config.yaml
num_hidden_layers: 18
head_dim: 64
qk_norm: true
init_std_up: 0.034
lr_mult_down: 2.0
beta1: 0.93
doc_mask: true
dataset: "wikipedia_en"
Each number is 128 + 24 x the weight over its row's rms, rounded and kept within 0 to 255. Layers, rows and columns count from 0. The size above them is the row's rms in percent of the matrix's.

# layer 7 attention query, 512x512, rms 0.0717, rows 108-113, columns 0-127
size [ 97  97 102  97 103  96]
[[165 161  82 144 119 122 118 136 126  99 113 107 105 122 116  95 142 129 164 135 149 129 109 151 149 113 125 113 122 156 123 138 138 134 114 107 155 114 117 160 104  96 149 137 134 128 165 110 149  83 126 143 108 132 135 151 142 114 135 108  90 122 136 105 161 177 133 135 138 131 137 152 186 126 136 130 140 134 132 172 167 125 159 123 168 103 113 143 154 140 137  90 167  82 158 152 116 155 115 113 118 124 102 141 120 178 120 161 103 132 143 154 142 131  85 118 138 111 143 149 123 101 102  75 142 158 131 113]
 [158 141 141 121 128 121  99 151 114 120 136 124 137 144 119 129 196 102 160 113 120 137 106 119  84 116 156 125 134  95 116 133 105 122 164 128 122 122 127 125 112 132 112 116  79 133 132 103 106 111 169 174 108 129 148 119 169 100  97 122  96  88 125 148 120 159  46 142 161 127 106  91 123 115 119 103 104 144 137 110 130 138 144 114  65 133 112 118 138 132 119 145 125 112  77 121 138 138 159 122 104 146 143 106 125 156 138 139  92 152 111 150 134 121 117 146 125 147 142 127  83 161 134 100 128 148 123 136]
 [124 130 140 139 133 148 126 129 128 131  80 115 125 128 131  85 121 144 124  79 147 123 140 143 126 167 160 147 139 184 134 187 142 114 151 132 124 115 148  96  81 104 124  98 121 187 114 174 197 142 104 160 119 159 162 124 143 129 122 154 152 111 172 122 150 134 136 115 133 129  86 153 130  62 136 126 115 128 128 147 130 104 125 117 149 114 131 122 106  99 140 114 125 128 149 123 168 115 155 116  92 102  73 124 112 138 121 153 129  97 124 163 112 140 127  73 128 105 154  85 119 153 138 131 125 150 126  99]
 [ 74 158 136  81 100  98 153 109 137 133 133  80 123 121 146 148  99 153 119 102 114 136 150 118  88 129 172  89 103 129 148 121 128 154 140 115 128  98 141 123 156 112 115 148 178 134 120 126 161 132 140 120 118 147 133 113 156 106 161  88 112 191 103 147 154 131 144 156 138 106 134 125 154  84 122 102 107  87 120 175 138 129 139  77 122 129 162 136  81 141 142  99 102 131 143 127 141  89 126 170 119 141 105 159 102 110 118 155 108 101 102 134 113 163 113 140  98 179 100 156 116 161 162 139 115 117 111 126]
 [133 114 135 168 153 123 131 155 130 127  94 139 130 124 145 136 142  98 141 107 148 140 131  92 107 120 114 100 141 160 112 106  93 115 155 156 114 122 113 119 129 100  94 112 114 138 164 144  94 120 196  87 114 117  99  93 104 127 103 139 147 141 163 118 131 157 132  99 176  80 139 125 113 134 141 180 116 153 144 119 108 145 149 141 123 130 128 110 158 144 126 122  92 129 112 173 117 128 144  98 179 140 123 149 109 104 119 119 152  97  78 133 146 101  88 153  87 145 125 109 132 111 133 116 154 167 120 132]
 [124 105 174 143 142 150 177 148 135 128 112 113 123 171 130 131 154  81 150 111 180 137 157 152 109  76 123  95 111 106 146 110 111 145  89 154 130 124 138 139 114 155 125  94 119 111 104  44 127 127  95 131 138 119 158  84 108 138 149 110 136  99 121 131 134 163 150 131  88 133 149 173 122 134 111 116 107 172 110 124 126 110 128  95 154 164 131  96 134 103 128 154 116  95 126 143 144  73 128 113 101 114 152 101 111 111 120 167 137 131 107 156 148  83 139 136 112 122 124 107 132 132 143 153 121 114 155 154]]
# layer 7 attention key, 512x512, rms 0.0724, rows 108-112, columns 0-127
size [ 98  96  97  98 102]
[[107 154 136 121 133 138  69 158 130  93 124 124 180 132 129 163 100 104 119 147 128 153 108 144 142 158 133 145 120 137 123 112 129 150 127 122 102 101 147 179 110 117 115 120 138 146 102 141  84 128 174 151 111 113  93 134 100 155  99 113 146 156 126 112 118 176 142  95 125 105 152 115 116 130 161  89 125 121 123 149 110 101 154  85 176 102 143 122 170 132 131 118 171 159 150 105  95 103 162 134 107 139 112 150 137 136 115 130 147 100 138 142 109 107 131 120 113  81 167 132 157 109 145  90 148 161 117  83]
 [ 80 144 113 128 131  99 144 132  97 147 119 135 140 149 139 104 122 170  92 161  91 116 117 127 107  95 128  96 112 111 122 125 136 147 130 133 117  86 114 127 127 156 169 140 185 141 115 176 129 107 137 110 111  94 158 138 136 175 138 109 151 138 122 136 143 119 135 113 109  97 116 100 168  84 129 136  78 109 121 149 123 117  96 140 124 174 141 132 142  67 127 117 129 144 133  99 155 110 134 132 131 125 102 146 136  94 141  71 148 124 125 116 115 155 118 156 119 140 104 126  89 142 126 133 133 181 104 159]
 [144 139  94 138 165 119 110 109 131 115 180 103  91 127 146 177  68 138 102 155  99 124 120 141 144 134 142 160 151 137 122 141 127 171 123 114 171  99  60  90 121 131 145 132 128 133 107 130 146 147 126 132  77 149 136 163 135 122 134 139 123 135 144 142 135 149 176 165 148 151 153 130 151 158 106 132 127 104 151 136  84 114 147 145 114 147 137 121 123  94 102 125 124 141 149 112 119 134 149 143 162 147 119 126 158 138 121 109 159 153 126 172 127  92 117 162  95 140 150 127 108 137 154 138 146 133 160 170]
 [145 103 126 102 162 123 119 108 137 120 152  96 111 127 152  97 123 185 167 117 173 167 112 114  51 118 110 120 131 159 128 136 103 105 132 140 119 134 120  98  96  97 132  89 148 148 159  86 145 103 180 117 131 128 141 146 140 161  96 124 109 104 118  84 123  99 133 118 108 111 121 134  99 153 164 165 135 128 113  88 100 114  96 110 111 118 121 168 135 124 128 117 156 103 128  98 134 131 153 151  93 115 139 143 115 134 187 131 137 125 106 142 127 142 119 111 151 150 108 103 127 152 158 140 139 110 128 133]
 [143 145 125 139  93  93  93 144 139 147 151 105 109 107  87 159 141 111 129 151 102 129 129 152  96 137 133 105  91 160 134  99  90 140 123 157 140 101 122  78 151 122 160 152 130 101 146 139 129 112 141  98 114 113 123 131  97 123 109  86 143 193 122  99 119 113 151 141 164 131 118 102  75 136 159 126 133 136 109 132 119 130 127 146 100 128 120  79 112 129 188 133 140 126 143 149 160 160 109 119  81 109 164 126 112 155 162  51 151 147 117 155 121 136  93 187 128  98 148 164 116 131  99 123  82  98 159 137]]